{
  "n_layer": 14,
  "d_model": 128,
  "n_head": 4,
  "n_kv_head": 4,
  "head_dim": 32,
  "d_mlp": 512,
  "vocab_size": 1024,
  "activation": "geglu",
  "norm": "rmsnorm",
  "norm_place": "pre",
  "norm_eps": 1e-05,
  "positions": "rope",
  "rope_base": 100000.0,
  "rope_fraction": 1.0,
  "qk_norm": false,
  "attn_scale": 0.177,
  "bias": "none",
  "tie_embeddings": true,
  "parallel_block": false,
  "init": "normal",
  "init_std_qkv": 0.0591,
  "init_std_o": 0.0591,
  "init_std_up": 0.0591,
  "init_std_down": 0.0296,
  "optimizer": "adam_variant",
  "lr": 0.00169,
  "beta1": 0.9,
  "beta2": 0.99,
  "weight_decay": 0.027,
  "lr_head": 0.00535,
  "warmup_steps": 493,
  "schedule": "wsd",
  "decay_fraction": 0.71,
  "decay_shape": "cos",
  "final_lr_fraction": 0.1,
  "batch_tokens": [8192, 16384],
  "seq_len": 512,
  "doc_mask": false,
  "train_tokens": 156000000,
  "steps": 13007,
  "dataset": "wikipedia_en"
}
Each number is 128 + 24 x the weight over its row's rms, rounded and kept within 0 to 255. Layers, rows and columns count from 0. Numbers have three digits each. The size before them is the row's rms in percent of the matrix's.

# gate: layer 2 MLP gate, 512x128, rms 0.156, rows 304-338, columns 0-127
# up: layer 2 MLP up, 512x128, rms 0.146, rows 304-338, columns 0-127
# down: layer 2 MLP down (transposed), 512x128, rms 0.144, rows 304-338, columns 0-127
gate304 110:093164176155187183143133122148151122143102149151144102146093134111105127131140156087174115149125164099132133143117146131132155134149157153124144117134155130111154109124122113095108138171096129149127129098144146130063145116133127121132081143133104093110125077148097110125140109151123169154147147113121100102123143069112112127126132112126131184073112141163121133113150139094135123159119
up304 109:115127135118139127110140131143071125116138099167111088092106122096106064120097113095133164120116175121127197129111144158127130151113147151097131144122107122107162130121163093148120152119137135149076128131136102153154124122129119127112165114177165111095097122154145172121145168104169119133108103126126120131099165135137160116115120119173162159171110103107113101111121124105142157102126
down304 108:081122130129107135149097136135125153127131111125153121083134112168117151121073118123136102166142150150089138133127106118125141144114089081117147193086106131134150147121155130174115070131088134107120119141136137145159072130118146137121108151146115101142091124107166135143089143136156090103144112113131111138150143164113128162106146145164101118096115184111152132124125098146096159089133
gate305 093:120126147153143152130099114137138127168113125164117130145132123127151084083087106108147117109091123120106184172155108142098088186113136097138146135135071128145121135148129117108164087101123126103125100115130097120127148130126129127153161125143172065145104141112117141103049136147092103135143120131138107097132131108173171132122092103140122131123115140112118126134145118149118169123168
up305 095:121126118160157150149118130152145113132151121195157142161111093148145138137121128082131123096098164115149147129125107121169109109128120111109142163142100141143180135127120142134142134163102111095120080114147137122182163129108127108130123169143143115144099115138153157121134106187136142158131101124154189152162112101137115104169124099140117179154121128122136107117093131137148103124061
down305 098:110133138161132121190134134115164109113108111176111137114173142104157137133104120110140132115092126123123187154149148140111133164119156111145141135142102124175102158094098094179130086081138147118116108124125096160131135125075090089156105112150128107148122122118145167086104114119138115134141114128130119149131118149202181108160129114123137141142105144130111106118120136143142156091150
gate306 095:151120138119117128085142143147123116158082151166149131129093195091138135173161115105117151132110162137124129122125087094119100106126140164132154120159104163085118163145143193113079100160154157126136091127127112081099121118124163110176128125107148122152129126124157103119136112183128100133118125149100155116120143141113126120129090156093129122117172125130121117104153120114137127165157
up306 090:183139127184142086124097117134115103109149130140125178150105064109125147098132181133083067107118115151112139128142140106127162121138142105135146112121137131157082100135110147141109146146127130131120145136128108140130123138125127123169117154108146121129126083165118115123140134145085152101131112127150131131161084089161107082118116117124108160091079134128086133159086135146148088147111
down306 087:152111117104083150062142147147103188143102123116132136168101172129128158137141147076141148110105149138124155112116083110140150087145139129139136141160104150132103120159149146152100112128138118107126127143116143130099127124122127085170122143114145115117123128132141117141191121153103099110076112136167131103186103102157157096124138131100118165145154131095091158098121134104134099136145
gate307 104:078096112151129090113095145078128150116140137125126131068133146123133117152185134099116119103120187107103086084149087096161166137124134141121133151114099179104157137132120121128140118131139109132111118127127137157125129138132142135112093131161184135114164133163135111089139143129075141132111122139130180124112144096129089113125135164134094122134139054122126104130142157117116109135115
up307 105:121129139186125104094109146095154133116132130155065139095146152124157120149154110142104152124121145116120122090151083117136156192140093121145100121109132168161153129110133105100134117078147101110121105137113128098090103061086133108151128152136154126102176142168128108132138132148124165119133077130117147164093096130118114122122133162126079117141138108137131103134156110122113115150121
down307 102:152149105094121128109155141086126098072133135111123144157131096117156104093137146151157143129134078165139126131113160149132138099106126137110092111092130123157110148140091124117125151165115150152135120105130096126126079126115128122129144147125097113152104097125108169168164091134145145187124134133078105145117087134093168145118115106131139123113120163154133134102136085150192164139159
gate308 096:115109130157133150118158151168119169171081098138074099128148153118118100170147148100095182143142098119153165144141115126130150111128135125120133143143148133138155148113178089154083106114137135123112151152169166128119129110145126133083120144119123160103141122120156146136075141104119133105105103120142124078106134104175110129120127143150110126133131118125110161141100102137196095128094
up308 098:130089131169167169143101098085103155136135106121130117139164140151154149112166140129145125113101131106138168145142105112124100124117092081126109166086152138111145169107139119133158087156174091119136152136148136092143146130165153136108118120128141141159129119118179137092158139124118106135115104112166115143117164126107136115115109126099073076151130131129152130144170135134134190100113
down308 097:167150122106130120126110093139131068111124165136153164139085083118143121122133142125167131131110127127079102127128145143131136129169139177109140139124124130150158101158113117165158168112114132127151154148110126116108126161126123136186156168107106136137123165139085178120132102175132136112143099140109094157159100155120123122166130125126125137170107105126070127156125124075086120121110
gate309 098:089138167107157140080144093097172086086130116095130138131126159155105134143112118123150120103153151117131150112105135150151120095133172161122129074098118145156118136176148122099127164140137177139117106097181133121137111150153137149093127134119145125122124162096108151144147129132124148160172150136163102163146117128111120155131112120110199159092174118109118146124138149113151140121129
up309 093:168127124133077108125131157140121145109116145155127104085154111143152116097146124119076137135153124165130102119120107089121077183087081111108104134134137161141138156098060086122110125123142125149156128130174138150124127161124127136151129139151133107099119151164171089129112134111132095121101160106131115107117155146144117075148136118125137120130111134115119134134185103195132131136127
down309 098:105102135105120119148126089141116141067133157097121138172110105157119140099124112124083131132166152133120121142154151054155147130151136109105159122154129137124159132097104098132155086153121153128104131141136077137135107137129155130124138111140087111127102146111075181140102088128116140112129145151146143076141113120120136106115069131089148121081137166134120153095160153153138138127112
gate310 094:132152125165142118079120132111156148115136157152115118151108155151111087148161176149157134125145127098137112083116154098117134154119085114118129176151139116120167153154175115080104151101109128097135153124105109129131152124115113093147150126123110154128123116154156123094105082153160136118125171146128119069102127100117128164154117116164103129135158147087176139155088120141113151117163
up310 095:109116095135129156096102119127103178106143126126119128139132155125106088141131166151143131113136131094169131110120159125134185102119112103105132166089152113115127139147142108111072139119119092176132121132149146160124145120166094092141128163125123101138116132121132123087152082107164097098114119093133159099109143087117095159155116148110133112108184106128180174151144141161146136142118
down310 105:109130133129093143120114129140096118165152144085113094153097125130114124115120120162145108114118103129136104110122134079134118134169088127161107126100116125115138138144136146106159138120105154072109162143125100078109080057135124138122141179159099119130103115114172107103137134181134132120102127134093137147121121169144123122108130123127098127068129161110162116145106132090071157113148
gate311 106:092128092100140152126092110104122111178099125159132140164142148128118143136153069132148133125127134121106133151120129112153150137107136131117169112118111142116147121105124183115124134148183112092132089149147179119146115125138125172167144122136141072163142124115121129133105047089125119131126134151135154097142117114129130159157096142122161124108147147159125137139156132169131074183141
up311 105:124125146182146120134155152151104129103070140154138128157104096167095138158096122137136100106141109089106102143117141127118178118102076115074125105106111131119113112108104139145136090156093124122093098118131148129100130125112105139111140134099136153146106140166133093113148099142070112146104072136113145120148109111120152138090172109115111148118117143168071153143151124134125124165129
down311 099:115128124143139120119147142134085143112070131133155122143143105131134093135107109151112155162130095101147091135144094154131200099133129180078105102073116127118140105134125138181120146108136130120090111145135125148166145124127100115126164133114152150149136106113124122078158146111068131145122168091131135134114114124105142128079153092140122105116148137127075110120149104140138081150111
gate312 082:115111150151114104130101134140133095122143083163150120161114146089127148115162158120105125128121147103113113127089076134154091118140102149152146091129140157132126131106210119166068113163150107132079132138180091128116127112124171130122112134123129150131137143094100129137149135128142161085147104111077132120122153152147136104129120111125159138144124123128114150138060106147087110132120
up312 081:137124151075116160114121148165107113150118139160114086098136153091169146134132125153108147163136134099092128160130136132119124094092094165125077102170118076105136150101119113146123146153128095121115162176158144142112129151151074108176144118162088154142112123122134146123136108160128164137180125123116106111147143153116106161142136138149151117161131147064152130129128135118119110144133
down312 081:135122111095143163150117115132136126106091187095113079082143134100074147120154093114143129130092126162159126154102163160118160139125139151139154146115147120109157160140076082110145159136148118078128123142150132109114089106107108131116113100144132108117100131120111163128143114118141104110138100139113166110107140140136107118125173184123069122107089140142117140086149113104121114124102
gate313 093:097105166164138149145068089129138137124094093169114133151145128098108145114106136085121121103133152129109133122125124114111140122119142126100135090153107097168109168155122164157151118090146122134109139138132146113149135150130101118136121180157110123123135115122078100093100080141118115112070153129167126074111179096113148164122141147140145157135168129143111138140151102168103142139114
up313 088:165127106117117123098146177116111139145135138131195159145130133178137151123121130110119134126148118135106151126141119140143120161104156097177139134101158126144138080106131105129138148150141138095174080097120115100123179102187144150178116117138124170130140147130134132121141131100105153119131089142119151148125094159115108104153116122068166167116122141153157088167124110160130134153129
down313 097:145088131146164118103120120116155114103125102138140170173123113130091128091133130107163104117149107146141156114113128163150094079135164109101147143142109092182121148145112104114095105155096119146136138083151107113145150138143120099160094108154123159109147115149126079133149084138124151144158094109164122137125168117115143107105131163090101177095106130119115144081136129148142121158096
gate314 105:161119170153128079157124168122138106119134128118113109110113112190148154158113118124120162107155132125079120112112125127138121082125096125114176137110123116169204154124151119135127165107139136128109115121180105140099116121091121101151168138116132099125077105103149133153133149157086129151127133146137116123111138114118141101159108145161129141152078102126087125149132164094171109130121
up314 107:133128152090113089168170145097138136118157110126119133100133158139131154177167113106141168082136129112097168117166128104123113141103161151157123126121144127095154081105157114113135175136073112126117125152148100171115108117114109115161104154104149098131124127131133106154127157101118118148094172117100144126145155102115174107125148130150140116131133166093122162130074151149169124138111
down314 104:116136113115171123049081110127152147084146143126147110139117119144108104135151124108156130141109101132157128101138141084155112126168101135121091167100110123148078127190125123119100100144137156098144111118103106062153130155147111163111098100088149100145124128154136121098152162102151110151147114105088127108138095173147121132131115144089118140123149154136127134147166132130147132138131
gate315 098:122113157120111150108144158156150172142089103148110117162146132142129161113176081113145117125099183094085152148100156122155099098098138130121155154128111124159125104128147156105110133200130118178085126131135134142126169138175157114157123131108122109119098150098122148107105139151112150126166173099139154100124115112101132137095117161124126112122093114131097144113106155109143112157125
up315 097:144089163138159091141181181137131151116141100148154075140128129091100116121121106124158088176112122090118132149135126100142123125164124125144143164145155129161114126110119146134130150116150112127097089180120120171166164159166142104106159116119101079127127092144118133175125142125146146152131127121134125109101140146087121116116172142155128108173184141133150099114129135106113112135116
down315 098:124125121145166118167133147122145116115159118122141136100116117122120131116119122105200107172160079161130139168122115141130149125157111130141117139125155165104161162104108110138177142141143109132132131185113128174107119104130146152105155128150117098149102067129150157195131134153164134132123083108132117151146146137137110130131139105147092129107156165084111102117140128162093112123082
gate316 102:139113151119104156127128146112149100163100076116130135181145142101124131096137109127115114161140109094108150122125097152165153127145120140117116123094159133136131143156111157138089112130100159135143098111122132102158136140138091085059099154094111135080166086109164085105112151117154101134127141143099135149129151155112182127142141132138151130139169094127122115151095127100093118176147
up316 114:098140129117147162112140108086109109160091090092102122178174107120114124162132092129123119154132106062163134126098122135113146153104166122113161140125115180131120157147153103144134145133118126097086081082112139132134154120178145163102099153094116111109164128094133108120127153129109111116127127140136149137111096139094165136144128120115172170099168154129120106139105111112101114136130
down316 113:143118149124091139130127133136201104113131095134131144145143143089130105132113124132136108116092092149105121109137136142137113131150103115139108104126133102161114156151113139157112177095109131131151148139095132102152175120112083082117115111138168141102185121172208124117140132098141129149123147137166139177144157152161122140122161134131146134146116103122102107158107110120092121164176
gate317 117:079092122146101163149128122151101128162135096137159133142101135108121143149121133067143176133111132122120116137126134127148133148153176101087189141082136109085138133132127125143127112106131143101124111118102172110085141147124121129110180131129085122137134160088088175127127112129144165113142126132102100135115164093147102143136086125128115127084123114148102111105105129174136136073142
up317 116:158121162116118068112111103128128174154121099151139122098163127086080122084101113121097121156167103118120113091098147152122124151092080135141076107119097168169120103117110159115135116121131128123101087152158144125109142098133098121126142143143147130163131130174160136158157139102122127158145106163101130139085129124127147132151116142136174143135145164078114124153137125149097115104111
down317 110:140146113131172061157125131124134198121132146098163106135126114097155142123115145135156139128078116119168134138138129158100126140184092134109161120124108124105155137143133124192132092117126101167141119119114096139160154129112129098129161114113091121114135115094137107109121140156114123142177123136149150144120138107094125142103123139117206100135131148182136105132104108170135129103125
gate318 115:126101138128143117126104145123084134126153122159131139174162093172115112120106141105147145105159115121117105119141118117142136111069121098108162153120145104108159100121145116122109168124106100131088114100136189118109158120168108105127117201117138103111114153152090111106153114099108114135146143129194135108154110117154141112119087115139155142122161127131162151103144117141161175159099
up318 103:167113145149129159122153147138116133129094111101145140152127120073137107149132106143144133089073131101185157146130151099121070127127141136147113160127132137184075173160113125131120131096157087148149148117086127076121113137100131170143129142116098128189109100121114125109087113103186103120135117137150128114137128143129086110156124128104109110101118107136111153128137133132097108117133
down318 102:121120161141142149177130131146120118122102103144144134132168126083143137155104118162103127133132175142116142101113131116148153153098151100140163147160153113131118153148132132090105165108132120140123112122141121153111107170104108154082134114149147128187107094122122122155093101147155134081178135140120122139144130064128140128128097133173143105110106118185084136111154138121118094120191
gate319 082:045152141130119152113118127121126119168129153132104147125112138102112162137152128070160115093095157124172088138160134134138129113158118123130124149100126110124128120172115124134135140128090122118126149107128087114135118161104091106188132118086142119114153092136112131122150121115084115141110123143119121168119132085169146116163071113099140114121158146179144154105082101122154118109134
up319 088:125083139080128130116137130114155182132109104105084109155121174155117095139094127165113135109137087119117165108120173122127106111123143092099126132169146119173143108103150124139119118108157144134101139175131127107134139103136163109120101142142085130133107157117111126147123135084159136114120114098142104124097103106117123149139084129204122121170084114101127096102140172140116122159114
down319 087:153108089166123099118128088151097085101149115133143095102130153134145135125147080162160101170142155146151135146094118093111111115171105125129193102104035125097092115122134161108153129107117106107142121121121142160138120101092113125117148133151134135131103104149141122096147126138083138131128125129095148097140110143137114135098137145110120137106097126155096122172148108138154152117105
gate320 110:123128115118125126158102146149120136154152115122173111140152101146120131104174130156095134155102134157134118134146149098078149109108131149110177102122131117134128154126112118153115105135156144084136144093142164163141156174159142120082094120121121132138172115064140146106135138119111152089069161123174170088154165112103155113098152105127134114135107119121102131173147152152134109120107
up320 102:117133140130131105118137178173163068106157135132118114083165098133106130105136141109099127148104139170134153103091128133090143098115126153108133093199127089144165093168133114127103132144135096119161132102102133153187129126136096101082110127115121169096118111106115151124132153100128114132158130131129147119157135100123167139102145115127109101122132072130107139172120144140109126149136
down320 102:123088138136120165164130157162074126187158119091125118181128132134118132167114081162146131113139104127117094130152116140083144128120151154121131141091184156159137131164147180136171175117139164144124143112112149115137129077146140124106125134123087118125134124139168128116120166131149110096092106133116147139126137122139147126158140130128129112147135125147148152131197131132163093101109
gate321 097:108158127131113106128111137134147118121125110120144137093125100167162143078145116033143151114129121116121136187123115131132126135108144145182140135128131147115145126096078123123142107127124136137145107089172113159094107170158130107114109154095123126106120124117158132109149124111125110110108144138148102141081144115161112098129120129105138195100106125152116172127097112115125087187147
up321 094:095092137125105110130142153108117121120113100094111124115083113163115146139102087099139115112163126117105117116119136166176133137140138169163092093151131137182159085146113117118133076160129107135165102137145137127126119140116113110128105087106099108108149105122179121167127166128098130143166114146141086182117146170166143097151067146137129098128114148120129132135139140124125132166116
down321 094:123050167133119130128174149132085118165132124094119101146102127132121178116097147149101123120123110110128093066105152120131122131110063129114135098152122148119092117154147128081117122139132114123146099137135110132122118121132120118092135133121138134130158134115149147154150122111121071117072131147108074146105121132148139128132148101126121133128119110134109092134180143084112152061100
gate322 103:147128107134150165137086132105082158170154149154137133161162077114106150097173123105129101104115129140158141139150121091080137104138100109103132101135131122102118147105082111114156112114114123112129117070121155096124156149165127135147088162076136098154169138136128119084085108141118117136108134133138147109110147148132114147100114134080150133114169152145117114153159122126161119160109
up322 099:086084110132166104117140105096160105136121141128111137138120149148114128141121170132097141149156159119111151096120098124128107133114142144129127149112123144112145123097147125084153143125172093080147125130077124146184160168114109164124121160146064130109158135112120140142131114142150107154139136146126101147150134095088122135140142127109125100161146202128090136167110171175126155127134
down322 098:086142110126130113159124130118096130115137105183103095136105127135107164095100126131129152143134109149139138153139109101077136112120142134097145145115133125075129134132066103112163076134122145114121093144121129125123186101149118144070165132123099102100141106138093137159123162132149091132095115091135166134156147172121140083088114121087115098099154130102136095111114145117112119124109
gate323 111:107158130133140122111152121132049118142096104115148125164175141169088096161141103099143140094116131104156132113107110122112103143142143140125185135113167118087139123093154085117164107137121124146126084107146146163112148134156129133158145118118109151156118123162119109165087117114130167111122153151139171113128122152142126149133098136116135157094142167085136131112101134162146096133078
up323 118:166132079145101107169106200116174126119115132148128143112103174132125101135146151144094107163150108122146170149161147133104172124131176148120127113143148100131153169165132161146118108149125139158127114121124112173141132089108126135096123137083154135136138154135158158090151128115133108112155095136134094158104110125140128132134119075125106188117141147175108139129098131148112144125136
down323 114:139131124141075160125074157117097125112154121132127128135118127128154146115096133142120132143201173199118135119139098121149140118117142129126141124105140112177164144127158129100129079109154141171119110144101122131190158152146123129099167152136137115137146103094145115091148092140118138098156155168144091117118138131121116127158119097084125125144103135182102150092108131113132127142143
gate324 109:100119122127122131119103151156099144115116094121132121173169127100098106153127130150083152141113110097118124128167130116096067139129105122134152131118141144121121096124123101133159102142117117121135119057158143127108130130136105114104144182128113080128122142163139127069111135135144126122106158067162148145126118156103122114138116101080118139110153097079149112084181137146146099110094
up324 109:120149149126158146095103100103092131141092145114116143139124131088080119153114083115093114106073118102142116121130099086119113127118091104144138154153136152136107126129107158126130100134125132147150138151136124099139176173115110121125127153157077142119152140081133117152145129102153086127140096141157142108171124151065100126121127171068111140104107159118132114078138133126162130134098
down324 108:144142150121169115122116125191117091185107099157144116147127115167162133131139113142129120101134133106119107108104129140144090082102127118191116104134127140151118146126090127070148152168086148111116140121128071135136156141127141125139050159139129141126129119173141115119090171141111086102094152134160124176156117153110132131121120113124142130152133120110131135117109140112138085133127
gate325 100:142091098120165153139116105104100139137089133150127157117125150132130105151085137130124103127120135143153174124159140125168146108134075133101153175117160123121132097118144092134165099169127100099128142101128164159093140139172140129188101186138102114142160134121146156130153110151121146088171130124115150115157173139129160123127101177140116108112123121106141148147111102116176117134134
up325 097:106126123124177117153121151132118121132107143145057149120095135138156163146105134129154108109121137120131150145129179165166139167162096152106103137112121111101114169131132106149113131149072122080092128128123145120108139129126159129093178149130140128094175143105140132150111125136152105125124084113119154095135110109125117172101141136116094090116101132115154123077162117108106172157164
down325 098:141132125145131112111137099159138163109105104144123133123149132161080129105132153160110099085129084187134128107094129099110122107130160139151100165097127104134144118126115142133138136080140156122131171132128132105151113175141091112171171126142132130105080160120057169136126094150125124104124156100131094149126098135125146124128169121117154109114145130145118169177100145089146125098136
gate326 096:078111163146134137144142136081136133146093113110100079131099142116137132130097129113097125119156141158131104135150106111120155167156144096150122134087136116166151175141139104128104099116080155126160138178118129111199133134120108160156080131154165115115121123147154067098126139132111141119116129083141115151137155127151106146135112166158118126156130095154133159171149132116140112142151
up326 105:146131098132151122122128135143134144113162120088129139134134115214115148137128153120167115148129111074143137125116144166132111082135099158109123106148106162117115070115141148116145153156155108111118096127121098117102085088133178081132145136104116143112070113129084187179120141115153137162148115152122088124107134104120140165129126113106133132112107155130148126109131117157157128142123
down326 102:090115120132160079113121146090141156181081119128163120108088172112139144116126099153167095113131136163126121144099103120093144117149159083146205141141130082141145178135104103117099154099094124111174133123130159132153140156116127132115120133112143147149123111170130152111154103172131102101128133103146111125144138093101113116173142143140114148121123115138134166114128125095107107115138
gate327 110:116110123110135146115108113099110130153150135150156145151147118086131105104123061160116141088104141125107152099117139114109105100114159142108178160133116125122152144140149120134108122133134101151142129149133149125122144147173122091157133170108097089116148113141112150088131086113142152096157176137169136089170149116156150119172082147119130160088140159130120109163167091130121149150092
up327 100:152146155141079150116122123132147149114166093134128120117110123127116145099150122093159083156106125137083088182141131138122167115091160149118135130133136126171117152098101113149139110106126125137161105121132149171107154136149130138099147123147121161111110122116153152141188174116085098078095099129119111127148130156088133084102131070125121137155125166145129140165119146117131103140088
down327 103:147142144120123052128150170094139124137093122100138154129139122131127141126167129120121120144147117097132105125129131177156163118092099171105135135172134123140118173129120133151105127167099132157162112104116118139112140134172157121110135088121153140142124128135156171136194158099086097124097074106118123110147111170141128136139139123105124119109104184127123118137162180148120128108100
gate328 077:169194110105163167121115129118085121139163156130161091155123161116101121097176103147108156126181089141098154142068142105148146075107134141153141154116128124179124128132177136147109101123174143096145127111130121123123148119162145118084135131135128102126118114082123142129157111108109143112111114128179127089114119112157136093139124105095134142131120133091132143140126114147108112126129
up328 068:092158143113147124162113109125142138102114085114107145155108139108133093113135117100164132144131167079180177136141110119112104133157158114151130080128112155134073114154123161119145103165122150082109135135122167129143131117074123146133110142142126142125174120084162131168120147134137126140125139124112085095112124071130164127088110139118150152110145106132116112166118125153158130182134
down328 073:130106133111077120148122142119106115125135105146118122137121118118131127085134103113136133124107102071102156091143085147151118126136076125141196139131108147131113139166141169139139138110178171122125134160126136122070100141168142143135125134099103104090134155126167131124100151071145153129116118116118160105144099124122170135149087105130093144148081099105127120122116080155146106093112
gate329 096:166139125109134130113156115153117127115129123117126189143129172145110111121159116116134093144110146098108131163151101155154156158122126117135135085130163112133175105128111098123140160150111107191121098168150135114146133183135145144173121130107137176105090125107108115161103126152098115150144144151138110148182142133121179108110178131123119174143092121136143103103138121105156163137150
up329 094:129130148062144166124113088109129112133139140164128107116150133169144144135126135136165127142141147134124144125128159168185153138081114167152172148130146091149169138148117088129119133134106098123129106147120137140096142143110138113097139101099150096091123173088134117125157109115104129113148122141098138159144142128144150105115137131110124107187116137103163109118164170046130139128148
down329 096:118165118152094136123143147146123135072148099142080157128122131160120140123138165121189098136114084127150133115139130128083162166107123121102161162108082118144149143120108144174130085127097160102138133163133159157144104145174146165135135124159107141095144112143147130108108104108120123141124148104127133123137117141059104126133099118140153087130139117132115105149076107162168140146118
gate330 108:140132137149121153098125134138102103104110148096137152139116074129112125104109103101159129117133149140125134146143098113089105092105146089128143158132120116126139153150136148109144148112142122118100116087112115135169124106127152106141145130166156122109128168151140111077204106135099146139143075132122118143089082178122122154092069153068124130099122121122148141128167088147102113123138
up330 113:105140124126134133115136133185164126143112125111106113138071123149123112109130135137128139118099104129169105098124140128110114127121108117158128109148171103136128133137114112129138117107133085102094118139132100138135102116157126141142160096165144105060155154136138128180144062137092084158110140121094075105124166149115126125131176117135124110180135134158187110099126158092143149154130
down330 107:125119100115107101161108144122146149175146128128139108121116118140115133146117123096058165121139122134127126109072111138147137102132113145176181068136145138130123123149139112131131123141085129127126166167131124168070154131139114096128119092077104139076128141120099155156131124119132060132120152124139119156107159114113126102125146111181118109111125142135157099137127133091163163134103
gate331 101:126135106122176111100140119124105106113132145132134149111152084086121082076104091110067095108119162163167171146154091090139112118152147091122169121152110138115172123140122134134144142089128121171130148083128153108121124121153143134135116162122133105124117093126159099133137100163051132143126123146110120121131100126192138142138119125125136120121174109136117117129130141145145167130135
up331 091:107114121096138151146122148088135135090108102133162125178144124123139156090139104110176126121119119118057110124121171134124121139109108139102119144141133150139151121094123125165107076157155132134109094114121144128092123125098152112112141133131150100120127177092116161092131149109131173118190141121162126161127119129147086113119120097131154100109148112121087162108118073084128107128095
down331 095:114146146114122112120138090108131122144136103119112135160135125129136128073130151156118099156091134138159174074112099137119108096154099114089148120135108128104152086129098146148146117059118112164171113073135134095127102123121159161146099168129143091126097146123117083122115141163126154099149138123088106149149095092158099108125139109132156143101158121111149119142102139130139177151124
gate332 111:150110088135127155138076097106120091140137160130170136143137123086079155130144085090107131139100122134097148144125123095114119156124141089158145089137135178079147106149137133148147122130169154120176088112126139154091116138159122114155131148127102108158152125142134122114152114096146140097131156150164167136128124095097138112129083134139139145093141104074139120119152110126115080146146
up332 106:148112133107157142158126147156110106130169132122128119074132093125160122069126130129122111095149133150152158134107096190133147140107128074109136134133103127128127098093164096133126141117112142078132088115144123124166080163176115164092126108131118089113134140115130131109172156144100151132152097145090162152115082132156157099167117140144129145122135140126128145162089142156129146121144
down332 107:094122116111098101151131173117160163077098153122162143160107116140107124128075134138097143113103160142109157107126109121121132088179140086067120131146130141119130086123153119139154099121154110092170094122120135119117104151128125154114159099158098093137092120119088151114141154140087123119175141118132123130146095119147119145159111163138135115137166119166141162119128136173165133137117
gate333 110:151184113107133145067140077109105082133107154136183135117158101133150122096144095135149106119164111072119119133146140108107154132113098143136142127169142124120138094085118115135121118128119158139158079108133141121156090098156129124127128151141143143178149127101130135077131084140117141095110119143101137113120156140165109151130133116114107130104138101108117152156132093151158118185150
up333 109:106119105093179147120118139139129150133150127155145146078160124107128120124131140146148094154101142143161134102117108125127120099121098128142128096130092122124142143142170089112119164134107125138096184178122131130126168187124158168077144091090148122093090156123143135078115133143076105112126112076137109088149129097152136142113115097109134140152130129131160141143123156136119141085121
down333 108:133147132160160136112109117124126140073147137129121115115120145126116154125150130128147121135092126155189153115087111131120124154109121120191124078121118117108149150116120135128169114116080130143108119144149104141078129152122137140136112125121097118083127153147091117126140119105182093122185097056142110112117115150174110095098133084105108137140118131108149159163103110122110135079128
gate334 100:125143133135139100082164145149077152090103140135141129152131107130101076125156107134125088136082112136132150104134124121142148146148146111151235155123112131071136154085169103131147114146128137113120089090158161149113102158171121122103119142125135139133137082105116119125135119138089143147116153107150148106142121143143127129132114126139147111136122119124142150178129095156115095142099
up334 096:125147130108159101145146126138083142125082152097132179175170146139130143117136119176138102061094124137095123123129124103140110140131139152134144114121108147110121135105127088135114116090104080142111135134154112091139124142124113103174202133131103169121121148129118131155123140138148115138117152166119172127130101183087153095123113127137150110118086128071156134142125100120118137154126
down334 099:125144102107130088131162091112083143171057137092116098121177106160137114136147122147126115136084094118113086140119155122148121141111117115135132128123118132114129114131107092158170137115089130126154140091140132099115117107131147120165131116117093109116078120154134126158082119110105128181125126097131135147108113151169149140137138140120174117170155122101175089160089148140098130103107
gate335 102:140147108100162150138149171122151143135142130111181155138104119118183153113163138107184120177105121145125142143151116135116102161083117122163168083152115089127148137166140140092107132138188128079146088117127128127105134154196134134163115103124127149156138107135110116139135102115130136110116117168137148150108117105135132105112118091144152160092149142117123124154104119138130118141083
up335 105:139158148073123112078123164105140092103116134150140164117153118079107147101119114145135122103115089164138114136132125107059157144122140156134143157098108130116116076087090123110162132113097136119121100142130128149096113102122107110158107154133148140098143134167136124136113154110101096134114151115158150129096115082137116098124093115129170193144129097121140130149098157114155095116113
down335 103:158148140126131139111137096164098131144153145140112134126123133118112038122150155121130167148102138155135132131125130116136122183141114122108121115139157130112088149108117157161119166097067115193168109110150126108147153123197146125119143164163118121101098139187161123132113118128132108119104117103109103122104114135123124163158120115131174136126128143159133169140111081133139123136149
gate336 098:125096134156117148170127149102136148156168136139149150133138139114131127160140109165172121124132075143172151127123099124113116085143134119171126099141156116121109178146150141099116150107126135153147132094118126137155166138148147084147102096138148150134122139191154125139137133126163156162146102111190147132124156130141131176121105134145138123100130123130169088194142155135123099090149
up336 104:140158137137164125095124134131119120097121136139123132141112119136064114147139154129125117047137121146116147117128122118106139150141101145109132152133131132113108105124070126142114076133150181144125136100113191111147099081148152112140107122150132143122127132170077145155155091181113125127144125135099074120151156157129161105120132119116091160108170127134146118073127116127111157150116
down336 102:123104127112164195135152129127091146141125142115101115135146147098149128172114106093148133145130121111130133188107124141148137114102158155142113110169065141133137169109145144178115164137154152175150123090151157133094135146156136119110106143092153152157118139123099073118164140099151105138169143121155135139114139131109095167095102108139113129109094116143164116157140147112149118106117
gate337 106:118120120131158136099184130091153087140095134134162154142093140160079139107135140066113132111141160127147164094179138119144094114123082138146116156162111138124124157121132089096115141173110138131142128140113157128144159130177132101101150122111136126112108108134101128126134138138148150148145124129195115127132098148095096166156077117105114154092147088130128167121121131130146112112151
up337 102:104166169140099130105087120184106078155123118152143168136159132124143146137125093154152172156153075099128102177106157135118149146113136093164145105089109152145114119126145074151114087139107103124124094118168137125157120107068095155164121117089160098113147134121144134084150128105134122128121128104138123130104105141151169133123150141101127128120138141118123131123153111140148124096125
down337 103:100146174117074135112109116147109154124139117136141155153127142068105151120129148131128174115138120125150123110103161119110134089130098103112183094119128142128113139113140134139133078116098094140121121074151126100149107168088140159173092136114114122084141114168114127082143124069176109106108125160144127123104135106111138133126145124095178133139142144156106171155129142130133139145145
gate338 099:144109165137128161137122078161151120146113147149113144102101141160148131123142160108115100143151123123121155132101153132126115082128110106137148094145101153097158142145122105106114149202121110117131099109119157118092152135153081123125157138114132155137134151133099113145110107143147155117169151128098128083195148136134112130133076149132141160128134195148151121146152150112163152177146
up338 099:148112097112112123100146122125127151126099139127145138139117130174126096128128136156163126074099155124120113070125129122136140138157113118162115106082131142084128123128155145117115112071134128111121144077180120115129111118176203105158093168139105139142153091109100105095115100148141106172100111159127119141111153125107145173131108131137163081120125094140105151113121133118106148112135
down338 105:136125131121135122137105120160092134080133115112138099114149068151102106158120075108148157095127137113134094106091115118143143112140108131142116132114110164083148143157137123068119130115177134135133154114176136095115126096103154152136121125155099121107115116104111043127103116140159130133092129139159151106145163148119108146135110108082156124116114134122146110118139171098142133076151